From a checkpoint of a small transformer trained on Wikipedia: 4.59M parameters, biases.
Each number is 50 + 15 x the weight over its row's rms, rounded and kept within 0 to 99. Layers, rows and columns count from 0. The size before them is the row's rms in percent of the matrix's.

# layer 3 MLP up, 768x192, rms 0.169, rows 105-141, columns 0-95
105:47 64 41 57 28 20 50 54 52 78 43 23 38 59 68 55 40 73 78 48 47 36 46 45 26 79 39 44 15 64 34 68 66 15 66 58 45 57 68 50 60 42 64 75 31 65 58 53 59 59 52 70 30 40 51 55 48 52 65 53 44 24 54 65 28 78 57 59 51 47 65 46 71 52 38 48 47 50 50 54 28 55 55 93 38 77 75 37 27 53 53 53 30 68 55 49
104:41 49 15 70 32 65 53 46 77 47 46 56 68 36 51 51 37 52 48 36 48 80 35 59 65 53 35 62 84 36 50 63 48 59 60 93 62 42 59 81 59 38 52 43 52 78 69 38 78 37 27 56 45 75 41 71 52 38 59 48 51 74 54 65 53 39 62 36 56 27 32 60 32 42 35 36 37 37 43 32 43 59 13 38 48 12 51 20 49 74 70 20 56 70 43 65
095:64 31 63 57 71 70 56 61 37 55 32 52 78 78 50 50 56 53 62 47 55 53 62 63 54 49 46 35 63 43 48 43 31 60 36 71 36 57 57 37 49 53 46 48 39 63 69 62 70 45 60 72 42 14 64 45 58 38 29 55 52 59 47 42 58 45 15 30 51 44 78 25 40 40 47 52 40 43 25 50 42 62 42 42 58 42 22 49 20 58 81 61 50 13 38 64
115:64 38 49 47 50 67 25 72 57 27 44 00 63 40 42 42 69 57 36 44 48 54 49 54 56 55 56 45 43 42 47 46 47 48 37 41 50 56 38 18 37 77 27 50 43 61 48 57 28 43 58 35 21 59 51 57 61 69 45 32 60 34 66 50 56 59 67 34 34 59 78 42 64 66 48 49 39 56 18 57 03 51 66 29 46 51 67 35 50 60 46 56 45 51 71 56
110:44 32 42 48 93 33 48 59 51 36 84 41 81 57 12 54 01 64 40 56 46 43 48 46 56 73 72 58 78 46 36 56 34 72 50 83 51 49 30 39 42 53 53 39 29 37 26 52 31 40 52 59 34 65 71 63 55 48 50 56 45 69 49 24 51 62 42 55 74 55 66 43 64 41 53 48 31 33 58 83 13 44 62 48 92 34 46 57 67 57 65 39 53 53 60 40
087:63 37 66 49 52 41 51 65 53 70 48 55 51 39 47 39 72 35 34 45 64 59 58 30 67 66 57 50 39 46 53 67 29 29 57 41 54 54 37 27 39 53 68 36 63 30 33 67 63 50 32 38 60 50 32 55 68 52 59 61 54 67 30 52 11 26 37 52 45 44 61 49 55 32 51 56 61 31 31 39 25 58 49 53 79 34 54 62 73 38 28 77 44 30 47 42
099:65 43 40 32 62 58 54 55 63 47 38 56 57 44 49 38 53 72 66 29 60 54 41 45 72 26 41 16 19 36 47 57 10 47 48 50 40 28 46 31 54 40 52 56 44 36 93 63 67 42 44 68 51 49 64 54 40 38 25 56 53 51 44 57 55 43 42 56 47 52 39 29 38 34 67 82 60 31 38 60 39 78 56 62 40 48 73 49 38 53 52 80 41 55 38 49
107:29 53 38 69 43 38 58 42 72 48 24 17 79 79 47 21 52 33 46 39 55 50 61 74 70 54 60 39 24 70 53 64 58 56 47 59 56 64 49 34 50 51 54 29 23 45 77 49 61 42 60 55 30 55 62 80 43 57 51 37 37 39 42 15 39 40 40 63 51 30 36 48 51 60 61 48 43 74 32 58 75 56 59 45 37 73 69 48 45 59 45 54 31 48 80 83
105:78 65 51 59 44 56 28 63 31 47 78 34 56 70 48 72 37 37 63 75 44 63 30 56 28 40 25 47 69 61 76 30 46 58 56 52 62 40 63 74 47 74 77 42 74 52 13 52 79 30 51 61 34 60 70 47 61 31 49 47 54 63 54 25 22 29 48 27 44 57 76 43 77 61 37 21 47 40 18 54 51 46 51 58 55 52 56 65 57 28 61 46 64 23 40 70
098:63 34 45 74 61 31 37 75 48 48 58 32 35 51 63 71 38 64 76 55 32 40 59 38 72 59 53 48 61 62 45 31 39 49 45 53 49 41 45 57 36 76 52 73 23 85 24 49 57 64 67 53 54 42 60 09 50 48 41 54 28 27 73 40 34 34 38 50 64 38 77 60 54 85 57 39 33 68 71 25 61 45 58 73 68 51 67 22 37 73 59 37 38 53 69 46
123:71 33 41 60 57 50 60 61 56 51 53 38 58 65 51 46 46 46 37 34 73 70 41 52 66 56 50 42 28 49 62 51 44 71 45 46 22 63 50 45 48 72 50 51 48 15 66 39 30 47 72 60 56 37 40 36 49 70 22 70 54 41 38 57 58 70 24 48 57 55 67 40 34 54 48 62 31 68 45 49 57 60 57 57 33 90 47 50 39 63 31 60 69 42 59 19
109:56 73 24 63 33 49 44 50 57 46 76 44 70 49 73 70 38 28 50 36 54 55 59 42 37 50 41 64 33 52 51 40 80 42 46 74 47 57 83 32 26 34 61 84 65 53 36 39 65 52 60 50 59 54 49 67 26 65 54 33 52 53 31 49 55 55 58 37 45 66 35 51 55 33 32 61 56 45 43 21 45 51 54 51 81 64 59 31 73 77 35 35 74 74 59 74
107:88 38 74 50 53 34 44 49 61 38 28 51 57 48 54 25 38 48 47 52 45 43 69 70 54 55 39 23 90 59 54 38 60 06 47 61 57 40 67 46 28 50 67 68 54 52 62 28 61 33 37 26 53 78 52 50 68 51 62 40 37 45 80 66 54 34 48 57 61 50 47 58 37 67 70 58 39 58 50 52 46 38 67 32 33 70 45 22 58 61 62 69 68 72 48 39
105:71 46 40 58 44 43 64 58 73 77 57 73 54 30 54 25 54 33 50 68 51 25 52 51 47 55 88 78 70 79 69 33 36 57 45 57 43 62 40 32 51 44 49 31 61 62 36 27 31 61 40 45 51 42 50 45 74 58 28 46 47 49 43 71 46 33 80 63 26 54 46 48 62 18 33 40 61 66 62 78 35 60 62 73 38 53 54 38 05 61 52 35 29 77 36 50
098:34 57 37 23 48 47 60 37 70 70 44 17 47 59 48 40 69 49 35 58 42 33 42 58 67 56 32 37 55 30 65 57 36 44 44 56 43 62 59 36 45 60 93 40 55 42 69 42 64 62 38 68 55 26 71 60 67 22 39 64 54 46 34 38 42 28 15 53 66 49 47 56 39 49 95 73 48 53 50 50 38 82 68 44 66 48 42 50 82 49 46 41 53 49 51 49
104:69 46 57 45 82 49 65 25 55 53 38 28 51 51 48 43 73 63 51 48 28 57 36 56 41 58 50 51 54 61 59 67 44 40 43 18 37 51 75 86 49 40 79 48 33 59 37 53 48 60 99 60 50 40 47 42 63 53 44 44 40 67 46 58 29 37 55 37 54 61 62 70 80 77 71 49 57 21 13 44 59 46 64 59 52 57 70 74 52 60 66 49 78 54 22 00
110:67 36 21 38 78 73 71 48 59 68 60 50 49 71 62 50 66 37 30 60 46 21 34 38 53 38 59 63 60 51 51 22 07 48 49 42 41 47 35 35 42 47 79 34 50 53 77 34 57 72 35 50 49 40 68 56 76 56 29 53 76 42 44 28 48 49 55 68 66 58 18 76 44 60 56 63 36 79 40 53 38 77 39 27 37 42 54 26 27 54 63 35 36 65 45 43
105:52 61 58 49 51 59 60 54 48 30 57 34 71 37 82 63 56 31 61 54 59 43 56 55 40 47 62 39 56 56 89 50 66 86 80 55 47 70 39 71 53 46 63 65 59 68 46 44 43 54 38 39 74 40 53 58 66 47 49 36 26 34 55 27 42 36 36 45 52 55 50 42 28 38 70 47 80 26 48 71 58 37 20 47 48 57 48 84 43 83 56 43 62 63 66 32
102:55 67 37 69 26 41 32 29 37 55 43 51 67 57 24 21 23 54 61 35 54 49 62 58 67 44 41 63 46 56 46 53 45 47 31 43 52 46 66 78 55 51 39 41 32 39 22 38 67 66 30 55 39 41 55 30 51 57 49 51 57 40 35 67 52 62 53 46 59 32 51 51 32 42 54 81 63 32 39 59 49 70 46 56 32 49 71 73 22 58 58 20 45 38 74 45
108:71 32 45 28 14 56 40 33 52 56 47 57 47 58 68 68 51 48 46 45 80 47 62 63 45 49 57 33 66 50 66 61 58 88 19 44 37 45 55 38 27 39 61 64 66 36 56 50 15 28 57 56 84 52 57 51 61 30 77 43 31 46 46 43 43 40 56 17 25 52 29 36 47 53 44 52 59 42 45 42 16 49 57 48 56 67 44 54 55 47 56 44 42 52 22 46
102:43 84 89 58 40 24 47 62 38 57 30 49 67 63 32 50 26 18 75 39 48 31 61 43 21 59 65 54 62 43 55 37 78 56 38 39 51 68 41 58 67 65 62 20 38 68 76 42 73 49 65 57 68 49 53 51 75 49 95 55 55 42 60 26 42 35 52 59 56 49 42 45 45 55 51 69 44 42 22 56 42 47 37 38 35 39 32 66 43 35 65 55 48 46 53 15
109:34 48 64 57 42 68 19 41 71 49 57 34 53 60 33 48 35 57 25 53 60 46 66 55 74 65 66 28 58 47 53 42 53 26 59 58 51 42 53 75 64 51 42 39 51 94 52 51 64 31 31 57 66 18 76 39 47 36 14 65 58 50 57 60 58 58 48 26 40 58 46 25 34 43 83 44 37 57 58 56 62 75 42 62 77 63 56 63 46 40 41 50 49 34 50 60
095:48 52 75 63 35 91 83 46 25 44 55 55 47 18 34 68 55 72 47 26 46 52 22 50 70 58 30 67 49 54 34 32 48 38 55 47 61 48 63 50 38 68 40 36 51 32 37 70 77 55 51 52 19 53 55 46 53 40 53 28 71 50 59 25 67 68 61 51 51 73 78 51 73 47 56 25 58 47 17 40 52 46 78 49 65 58 42 59 57 75 43 43 68 64 46 24
103:59 45 32 44 35 52 41 18 44 69 60 56 55 64 32 44 67 69 39 38 72 22 39 42 69 39 38 54 84 48 61 66 89 44 40 47 39 70 42 32 35 75 38 64 41 43 69 47 33 61 67 71 61 25 45 53 35 28 83 68 60 38 45 37 62 44 29 81 79 49 40 86 73 68 28 57 40 34 36 62 40 48 34 76 67 40 33 25 60 27 43 53 62 31 57 60
102:64 68 36 51 55 43 63 69 45 56 58 45 52 47 54 38 50 47 55 47 24 54 32 60 33 19 62 60 65 57 58 52 57 35 45 35 44 06 69 70 34 38 46 55 49 50 35 62 56 65 70 61 40 40 42 33 38 25 47 36 60 50 21 57 68 72 55 29 51 20 59 30 21 35 64 41 73 59 37 46 32 56 50 67 24 40 79 45 39 56 34 21 56 77 99 45
106:36 37 55 60 70 47 18 61 53 36 69 58 46 46 22 52 54 49 57 43 43 48 56 43 77 31 61 43 46 31 41 65 59 48 21 62 67 79 62 66 49 45 52 58 58 91 80 48 64 39 30 55 55 87 49 42 56 34 64 57 63 58 62 24 51 38 34 65 38 17 69 43 00 53 59 35 45 38 54 59 45 53 72 54 60 53 54 58 56 58 67 54 28 30 32 08
096:65 62 51 58 51 40 53 45 28 59 68 38 37 44 49 66 46 57 35 59 29 63 52 20 33 64 43 44 30 54 08 46 47 71 72 50 85 47 30 68 70 66 56 38 47 52 43 51 79 48 41 67 44 64 42 42 38 42 69 42 46 46 47 61 48 81 64 58 40 48 63 68 34 57 49 56 44 38 64 77 60 57 43 41 83 58 54 33 38 56 72 46 22 03 43 49
086:59 64 35 63 41 42 39 38 43 70 57 52 38 35 55 57 21 68 47 53 40 43 34 40 80 59 46 34 70 45 54 64 72 51 51 44 39 46 88 48 37 41 45 52 54 42 54 27 62 55 38 51 68 59 70 54 27 65 83 75 68 58 38 54 35 24 56 67 49 26 43 71 44 57 49 57 49 52 61 63 36 42 44 75 37 36 29 54 78 55 30 50 26 53 57 53
100:59 61 43 51 79 58 85 29 48 77 52 33 33 52 66 63 28 55 63 24 43 65 51 69 35 22 68 39 46 70 53 47 79 28 47 34 38 63 34 41 61 46 68 57 62 63 45 58 30 57 55 48 60 20 43 36 73 45 54 22 40 47 21 37 44 40 77 49 28 46 44 58 43 35 26 66 55 46 55 26 91 54 56 64 35 67 52 60 39 81 50 42 69 57 41 27
109:67 34 33 29 51 60 52 53 62 36 69 31 34 12 26 39 29 70 66 48 84 52 25 68 26 73 59 50 43 27 51 48 52 76 28 45 51 54 52 51 45 67 51 55 34 68 43 62 30 25 89 53 31 52 75 18 16 64 41 69 58 53 56 27 44 79 52 28 49 44 62 46 44 55 76 30 45 43 27 58 43 53 37 42 37 42 67 55 67 36 46 63 57 57 59 47
088:49 49 53 66 43 13 37 30 49 42 27 41 45 63 56 42 44 62 57 47 62 31 44 58 72 54 55 64 40 53 78 58 57 48 83 43 45 60 37 65 56 58 38 30 98 44 53 40 55 19 47 46 66 54 66 54 61 48 43 40 35 38 41 31 48 12 67 27 55 49 57 33 57 67 25 58 49 56 53 27 48 52 65 61 58 63 28 26 44 56 59 69 36 66 68 44
108:60 47 65 30 52 38 42 38 51 35 62 24 64 66 35 39 30 47 39 51 65 31 53 48 63 61 66 45 61 35 60 32 67 58 48 53 60 53 33 40 24 69 85 55 45 63 58 41 77 24 49 53 53 51 49 55 41 89 36 58 53 55 87 38 64 31 47 51 44 70 52 36 60 26 42 52 58 44 05 63 30 60 53 51 44 55 48 29 74 43 49 29 24 48 73 60
111:46 74 33 46 29 57 62 68 38 34 65 44 51 43 29 75 74 68 72 64 65 61 59 59 58 42 17 36 49 71 47 27 37 67 37 29 70 58 69 24 72 65 50 43 54 62 71 19 24 52 51 83 71 47 96 49 50 36 26 44 53 69 43 37 43 48 18 40 42 24 63 50 73 78 41 55 59 33 37 37 76 52 34 59 41 40 53 50 33 44 51 63 62 38 32 49
098:37 20 59 67 69 35 50 61 68 57 28 40 45 46 76 76 48 54 36 52 29 68 54 33 66 48 44 64 47 52 55 48 78 48 14 75 55 49 72 56 47 44 47 40 40 76 41 17 60 60 60 20 48 41 63 54 32 34 39 60 47 61 35 44 22 46 44 33 33 60 73 40 56 46 53 30 76 44 65 37 37 40 37 38 29 36 92 62 33 50 59 35 57 04 45 34
096:43 40 49 44 51 62 61 61 48 57 58 44 42 42 48 48 46 39 37 53 73 65 05 48 69 56 40 41 48 42 57 57 37 57 63 62 72 38 33 61 11 45 50 55 34 61 42 57 65 46 38 38 19 36 57 81 59 42 05 40 62 68 51 64 58 16 28 52 51 63 43 43 56 62 63 42 60 58 66 58 72 54 74 76 71 43 92 59 33 55 52 41 65 34 47 51
099:33 71 53 25 41 50 39 42 54 60 40 57 75 49 31 55 33 61 43 66 35 57 47 41 78 45 46 41 65 76 31 26 54 26 40 80 43 65 35 54 59 59 37 18 46 40 65 43 58 65 46 54 49 21 51 58 37 80 47 46 52 57 55 53 39 46 59 56 44 63 33 66 27 63 71 53 46 77 14 29 56 63 25 14 67 77 53 48 20 61 66 36 32 28 59 32
096:46 54 60 42 75 54 39 35 62 47 44 57 45 53 26 72 68 68 48 52 34 53 37 43 39 25 37 59 73 31 62 55 52 51 55 33 31 57 40 84 55 60 70 41 59 42 82 53 52 45 49 43 61 47 51 17 34 48 47 66 43 53 54 54 57 60 42 38 54 18 44 33 44 64 32 26 55 49 29 55 46 63 55 47 13 43 47 30 56 79 64 48 34 47 37 43
# layer 3 MLP down (transposed), 768x192, rms 0.152, rows 105-140, columns 0-95
098:59 54 52 46 61 67 57 36 58 15 30 50 56 73 73 39 53 70 46 38 71 55 59 74 42 58 60 74 47 51 72 41 55 79 51 67 38 33 43 56 39 69 71 75 41 49 66 98 39 63 54 46 56 29 43 54 42 22 59 56 51 72 62 50 36 54 47 49 47 55 45 42 48 35 73 34 69 54 66 44 37 60 61 21 39 45 16 57 35 46 66 65 40 45 83 29
091:44 58 57 32 52 68 63 64 12 59 47 48 48 38 40 28 36 40 39 60 58 46 35 65 13 66 38 19 32 59 57 58 29 38 28 26 40 56 38 59 38 24 71 51 63 60 30 49 36 26 21 44 37 49 46 67 26 54 59 49 41 42 89 39 48 50 49 47 59 31 60 52 38 64 51 81 52 44 42 40 35 75 40 69 13 24 52 59 54 55 28 59 52 55 66 59
093:37 43 31 55 82 48 70 45 18 43 49 43 50 78 29 61 39 25 57 72 45 49 75 42 77 51 40 51 32 51 67 66 32 43 48 65 38 44 53 47 66 48 42 44 33 49 44 65 18 73 77 58 55 48 45 47 48 58 39 73 75 70 17 37 62 74 47 64 57 38 77 34 83 63 51 43 51 29 79 48 80 35 36 40 46 38 43 20 38 46 53 35 38 42 46 36
116:47 49 54 93 53 49 30 46 33 40 48 36 57 20 40 58 35 45 45 80 57 60 49 53 59 39 57 56 56 63 28 23 53 57 48 49 60 61 57 53 49 64 28 75 19 75 59 57 55 40 85 45 17 78 67 47 62 27 80 37 44 35 30 23 51 51 35 71 54 59 21 32 62 50 57 28 34 28 46 39 47 39 44 80 51 33 56 45 47 49 37 78 25 50 44 78
105:28 55 53 38 59 34 61 61 58 74 30 21 42 40 69 49 59 40 27 47 56 47 61 22 58 40 67 61 48 49 54 75 46 41 52 46 49 55 40 48 72 35 68 47 51 38 61 44 52 51 42 35 54 59 48 54 65 69 26 40 53 26 72 26 27 84 65 36 40 24 42 34 44 47 49 63 30 36 39 66 61 49 52 77 46 67 43 36 48 49 39 39 20 48 53 41
093:45 55 67 45 17 34 49 48 62 57 65 30 72 48 62 43 57 43 39 26 37 71 69 53 50 52 47 37 54 40 75 33 39 44 49 53 75 50 66 50 62 14 39 55 71 30 49 27 68 40 50 54 43 49 66 48 69 49 51 38 56 27 54 62 40 64 48 67 50 67 67 64 45 44 60 37 30 42 42 41 76 81 63 33 27 70 27 31 50 56 59 60 51 27 55 36
102:48 54 52 41 32 77 56 27 65 54 68 20 44 30 64 47 56 48 58 76 60 66 44 48 72 35 60 62 54 63 34 18 49 58 28 69 45 25 69 49 52 36 53 46 46 62 60 68 36 22 63 61 92 34 32 63 63 39 37 65 56 52 35 68 27 74 34 45 37 36 22 40 69 63 67 50 49 30 45 41 42 40 57 47 69 72 67 70 52 38 66 52 27 34 34 51
109:34 58 40 65 64 45 65 57 50 54 72 67 52 45 42 36 44 74 63 30 60 64 53 64 58 52 50 51 55 25 45 53 71 45 18 61 49 44 38 68 57 69 39 55 30 52 68 64 60 80 45 69 57 74 31 17 72 60 35 56 40 65 34 65 36 55 64 49 45 50 76 32 37 23 41 66 60 57 50 29 24 55 41 54 46 50 89 68 86 52 78 51 48 49 52 63
105:53 47 70 28 38 68 25 48 51 51 35 50 59 59 47 41 23 55 63 42 40 44 57 51 56 40 14 68 56 45 46 82 68 77 68 40 31 30 51 74 37 25 54 73 52 23 53 58 41 28 55 64 56 62 36 48 46 44 17 36 46 50 55 39 59 44 41 58 34 34 49 84 59 38 54 26 52 28 44 46 10 43 52 28 59 65 28 55 53 21 42 39 15 21 60 64
104:39 53 33 70 28 54 46 70 36 63 57 64 46 63 39 54 61 31 44 51 65 80 57 37 59 48 42 40 46 63 50 00 43 32 22 46 31 41 66 55 14 43 69 33 65 40 66 72 39 49 69 54 58 77 49 52 20 34 61 41 55 46 31 47 42 82 34 38 29 60 86 60 37 49 59 43 26 37 53 43 61 36 50 60 46 60 27 61 50 74 41 52 52 51 57 51
127:74 44 42 46 88 80 66 51 34 74 55 50 74 46 25 74 30 52 44 29 39 41 30 45 40 42 37 29 54 67 59 37 45 53 39 36 38 71 47 53 46 38 67 54 39 43 40 80 57 19 47 62 66 57 49 43 71 66 51 36 74 40 63 40 69 57 34 53 36 35 66 48 60 61 13 81 30 52 56 54 31 42 31 65 42 39 31 56 76 63 44 76 59 57 54 37
108:87 36 44 47 51 55 36 73 76 86 54 30 45 47 82 44 55 34 43 51 28 68 60 43 58 43 80 53 48 63 40 27 63 54 59 54 46 82 37 55 54 56 70 56 59 51 34 64 62 42 38 68 28 44 33 57 31 68 45 68 57 38 35 37 35 66 66 69 72 20 44 71 70 32 54 39 39 51 32 49 38 40 37 55 54 57 35 11 66 41 39 41 34 36 54 49
101:59 63 41 65 55 55 68 47 39 56 85 49 59 50 53 55 44 39 56 18 47 71 61 45 68 56 15 61 51 39 63 45 67 63 41 62 23 29 58 60 57 51 60 42 64 44 56 29 71 45 51 58 82 54 34 50 37 33 45 57 60 45 54 25 68 66 57 66 45 35 63 43 53 39 61 18 36 75 30 48 61 54 50 40 09 73 18 37 58 62 73 50 49 54 60 75
094:39 47 44 28 26 55 54 36 34 27 58 51 45 84 82 37 66 63 86 60 53 35 56 62 66 50 79 46 58 45 55 56 56 42 43 68 35 21 49 32 12 38 57 39 13 62 64 52 25 53 61 31 66 48 26 63 47 47 55 64 32 33 52 46 44 41 50 38 69 54 13 61 63 50 62 31 53 44 48 55 56 69 56 27 43 70 61 27 51 48 35 33 60 25 77 25
100:53 46 26 65 51 71 55 39 41 46 56 61 31 38 66 64 49 39 73 48 80 43 74 94 26 68 51 40 58 23 62 45 74 60 61 54 12 63 36 39 55 24 67 43 97 49 60 44 34 22 40 63 71 46 71 64 50 46 68 50 67 38 49 46 64 16 46 31 44 52 49 39 40 60 48 57 56 55 58 54 39 22 77 70 64 60 34 39 53 40 60 64 37 38 66 53
106:47 45 72 63 53 35 28 43 54 55 42 53 58 44 57 30 26 40 33 37 70 71 67 26 63 56 58 27 52 87 60 53 55 43 30 62 58 55 34 66 36 53 32 42 41 42 37 71 36 47 64 54 40 46 35 57 20 22 28 49 28 47 42 58 43 50 48 67 55 49 46 56 79 87 74 27 57 46 49 65 53 54 44 81 40 33 50 70 52 50 44 59 50 46 23 89
105:54 20 68 26 74 56 37 44 67 55 75 26 49 44 56 68 68 31 61 47 39 59 47 44 31 57 57 55 47 62 67 46 41 60 68 48 54 66 38 57 69 55 73 72 58 51 69 44 57 68 47 62 48 33 24 59 77 71 61 29 52 36 76 58 15 61 49 62 57 58 62 46 59 51 42 64 49 59 42 74 42 70 46 54 50 33 23 42 63 52 61 66 13 32 69 51
098:63 41 49 77 34 65 47 35 51 44 71 50 45 44 44 40 70 74 26 48 41 43 46 29 69 47 45 47 74 53 29 71 37 49 72 70 57 56 34 64 55 62 20 38 27 35 59 39 54 72 45 24 53 38 39 87 79 42 55 24 43 28 59 78 55 68 59 68 66 44 47 65 64 63 16 33 42 31 40 25 69 42 57 66 41 72 19 35 68 45 75 48 27 41 42 61
103:62 42 31 44 71 54 37 40 50 39 38 33 16 58 40 43 53 35 51 53 73 60 55 43 36 51 71 67 67 69 42 69 61 75 29 37 43 49 69 57 31 42 45 50 59 44 42 64 42 40 47 40 51 42 64 34 51 28 51 64 19 71 35 64 53 39 43 52 04 36 52 41 45 59 49 67 53 45 75 65 50 55 46 60 22 44 83 76 35 63 55 44 52 54 62 46
103:53 56 52 69 41 24 58 49 44 34 59 36 49 20 41 54 57 44 48 59 95 59 51 37 75 35 42 54 56 68 33 45 21 39 38 42 11 59 47 16 70 43 65 48 41 73 43 40 36 56 70 67 36 43 66 31 49 76 57 61 47 83 34 53 75 64 44 60 38 56 55 53 59 63 31 26 64 27 64 47 55 91 49 34 71 61 68 50 45 27 42 51 60 56 62 69
104:63 74 76 37 41 86 43 60 46 48 82 60 49 29 46 36 48 71 46 73 63 61 31 61 61 66 32 59 47 53 16 38 60 70 67 49 59 55 51 52 32 59 54 63 79 56 12 34 25 41 54 44 49 62 31 47 27 53 33 27 52 64 55 37 60 67 64 42 40 67 69 29 83 38 40 58 45 41 49 38 36 54 51 42 57 68 13 63 48 71 25 64 75 40 46 83
094:49 46 75 53 48 48 62 54 41 28 34 42 51 39 53 41 48 40 54 35 70 39 89 44 63 61 63 58 71 54 71 70 68 59 54 62 46 67 50 35 34 60 37 53 62 51 26 75 44 51 39 42 70 66 32 56 63 51 51 52 48 43 25 33 60 81 55 35 47 59 38 68 50 50 51 87 20 61 33 50 78 43 35 63 54 59 33 63 72 60 28 24 35 29 41 62
090:26 37 33 54 35 75 32 61 60 30 35 51 51 61 56 41 55 88 51 60 64 25 46 82 54 34 64 35 78 60 38 33 55 71 74 70 39 37 49 49 61 40 43 43 50 72 52 26 48 26 59 38 51 53 67 39 74 39 42 55 70 45 36 76 49 50 37 51 33 09 30 63 33 71 16 64 47 66 72 50 42 63 36 41 38 50 67 27 31 37 70 34 43 37 43 32
106:57 60 55 61 33 48 33 73 58 57 50 47 52 30 47 50 35 37 77 42 41 55 57 40 66 75 67 57 64 62 56 37 41 29 55 47 63 45 39 44 38 54 52 35 44 72 55 40 21 51 73 48 79 60 55 46 47 72 53 56 48 55 75 48 39 43 46 46 89 61 21 40 52 58 72 56 23 70 50 39 43 55 31 44 58 39 51 69 39 65 77 87 42 53 82 32
100:45 66 46 50 70 71 62 41 55 37 55 64 63 49 59 56 48 72 57 32 51 43 62 30 40 63 31 33 44 37 75 39 49 37 30 41 46 51 27 69 56 35 39 59 72 55 55 64 67 41 43 53 26 56 51 25 26 62 46 59 36 74 51 42 45 41 38 45 11 36 82 58 59 59 74 36 57 72 77 45 32 40 53 55 39 67 40 69 52 70 48 65 73 63 28 54
100:52 62 48 40 58 52 59 57 48 42 43 37 41 09 59 47 34 23 51 51 55 55 62 61 55 37 70 71 68 66 57 17 68 61 48 63 62 18 48 59 56 67 19 46 57 22 44 54 45 57 62 39 31 34 64 36 72 56 62 45 41 55 23 29 46 44 51 45 52 56 53 72 38 55 51 15 43 51 77 40 49 45 37 69 37 39 48 65 15 82 34 40 59 70 61 47
094:09 38 44 67 39 60 25 23 54 44 35 76 71 56 36 62 34 52 37 55 52 35 73 53 36 55 21 51 40 31 45 71 44 48 46 50 58 54 31 34 63 42 60 53 44 55 68 62 77 63 46 40 45 57 41 59 40 54 45 74 27 56 29 50 49 21 45 47 62 29 35 43 82 33 62 34 55 44 69 45 54 29 52 59 35 41 57 47 55 67 81 37 34 85 37 38
097:64 49 51 62 41 36 74 48 54 60 67 67 39 64 77 40 72 13 56 48 24 33 53 36 44 55 56 38 40 62 42 59 33 39 52 41 58 38 41 37 47 59 45 29 53 53 27 57 50 46 48 48 47 46 46 52 65 78 64 57 27 50 25 76 20 61 73 36 38 32 61 65 60 30 37 29 45 37 27 38 19 71 52 71 24 39 55 51 92 45 26 44 36 82 41 69
107:40 80 45 38 48 45 82 43 60 64 67 11 66 62 54 40 36 40 59 32 67 77 40 36 49 58 57 70 66 52 55 58 63 59 20 69 55 40 62 66 56 52 64 64 48 53 24 33 54 41 69 48 35 36 59 32 56 36 37 25 53 43 53 57 72 56 46 61 56 42 43 65 81 32 30 55 55 41 66 54 41 82 44 26 29 70 42 30 59 51 48 19 51 34 52 53
120:59 40 47 43 47 70 68 47 51 74 62 17 28 56 58 53 50 54 32 58 54 67 14 56 41 63 57 59 54 36 46 48 35 55 77 19 39 65 61 39 72 57 64 50 30 49 60 42 20 56 49 54 39 52 31 37 56 65 41 67 79 49 56 53 29 48 55 37 74 36 26 51 26 51 74 54 29 56 33 63 44 16 88 64 49 65 76 58 51 75 70 52 33 45 37 40
095:81 75 44 69 66 34 59 43 56 66 24 64 41 59 53 77 39 56 48 54 64 38 18 67 34 73 69 60 33 51 54 61 54 46 30 56 20 30 21 46 50 61 37 58 37 73 61 64 36 60 50 65 50 69 23 55 40 51 60 47 43 50 64 56 37 08 28 61 77 54 57 45 12 63 44 52 55 50 48 47 73 57 70 41 60 30 90 50 79 59 64 41 47 41 52 32
113:57 46 53 47 28 54 52 50 60 76 65 50 64 44 25 58 29 66 49 55 33 51 55 65 28 45 49 65 79 68 62 30 72 41 56 33 52 62 40 74 62 60 83 84 58 35 45 54 81 53 42 28 51 75 24 76 74 58 48 50 62 80 64 33 33 48 61 58 55 80 56 40 41 58 48 68 49 45 41 57 30 32 56 46 74 42 40 27 61 79 83 60 60 51 38 24
102:40 58 49 46 61 42 76 48 46 56 37 62 38 58 64 52 62 30 51 57 27 37 35 54 57 50 56 69 67 32 41 51 37 53 55 48 74 42 54 33 44 48 35 59 58 52 74 28 55 67 59 57 31 68 68 47 63 58 61 37 55 83 45 43 23 34 56 73 41 76 49 55 36 40 61 60 40 67 60 49 27 67 20 70 39 46 27 42 57 37 50 29 49 52 37 55
096:43 50 63 30 47 45 73 50 73 74 63 63 45 26 30 38 15 58 62 45 65 46 87 50 56 53 40 67 43 73 56 44 38 31 65 28 49 67 28 67 43 36 29 46 63 63 34 50 71 71 54 52 61 56 26 56 65 54 46 54 56 51 48 14 34 55 49 50 51 17 09 85 51 30 56 75 18 35 55 40 39 46 12 51 70 38 46 33 41 50 64 56 23 54 42 61
098:64 41 57 47 84 38 56 40 62 57 65 43 57 65 20 56 41 46 70 60 44 10 82 62 59 56 50 59 80 45 39 54 52 51 66 40 61 61 69 58 51 67 70 70 46 56 63 75 52 48 57 38 59 41 50 34 52 71 66 51 56 52 53 37 71 43 33 55 63 78 59 56 75 28 08 47 50 53 48 45 74 71 60 40 65 24 59 45 52 49 64 70 50 66 26 48
103:36 72 45 66 68 76 30 22 41 52 50 51 56 32 32 43 16 45 49 56 55 54 61 43 48 28 56 72 51 67 71 57 54 41 69 59 43 40 40 47 38 48 33 45 61 58 27 31 48 46 78 78 47 64 43 59 59 43 65 09 41 58 57 66 36 33 69 40 35 50 38 60 29 71 66 87 71 75 56 47 42 50 44 53 53 55 25 69 64 65 53 69 42 59 50 58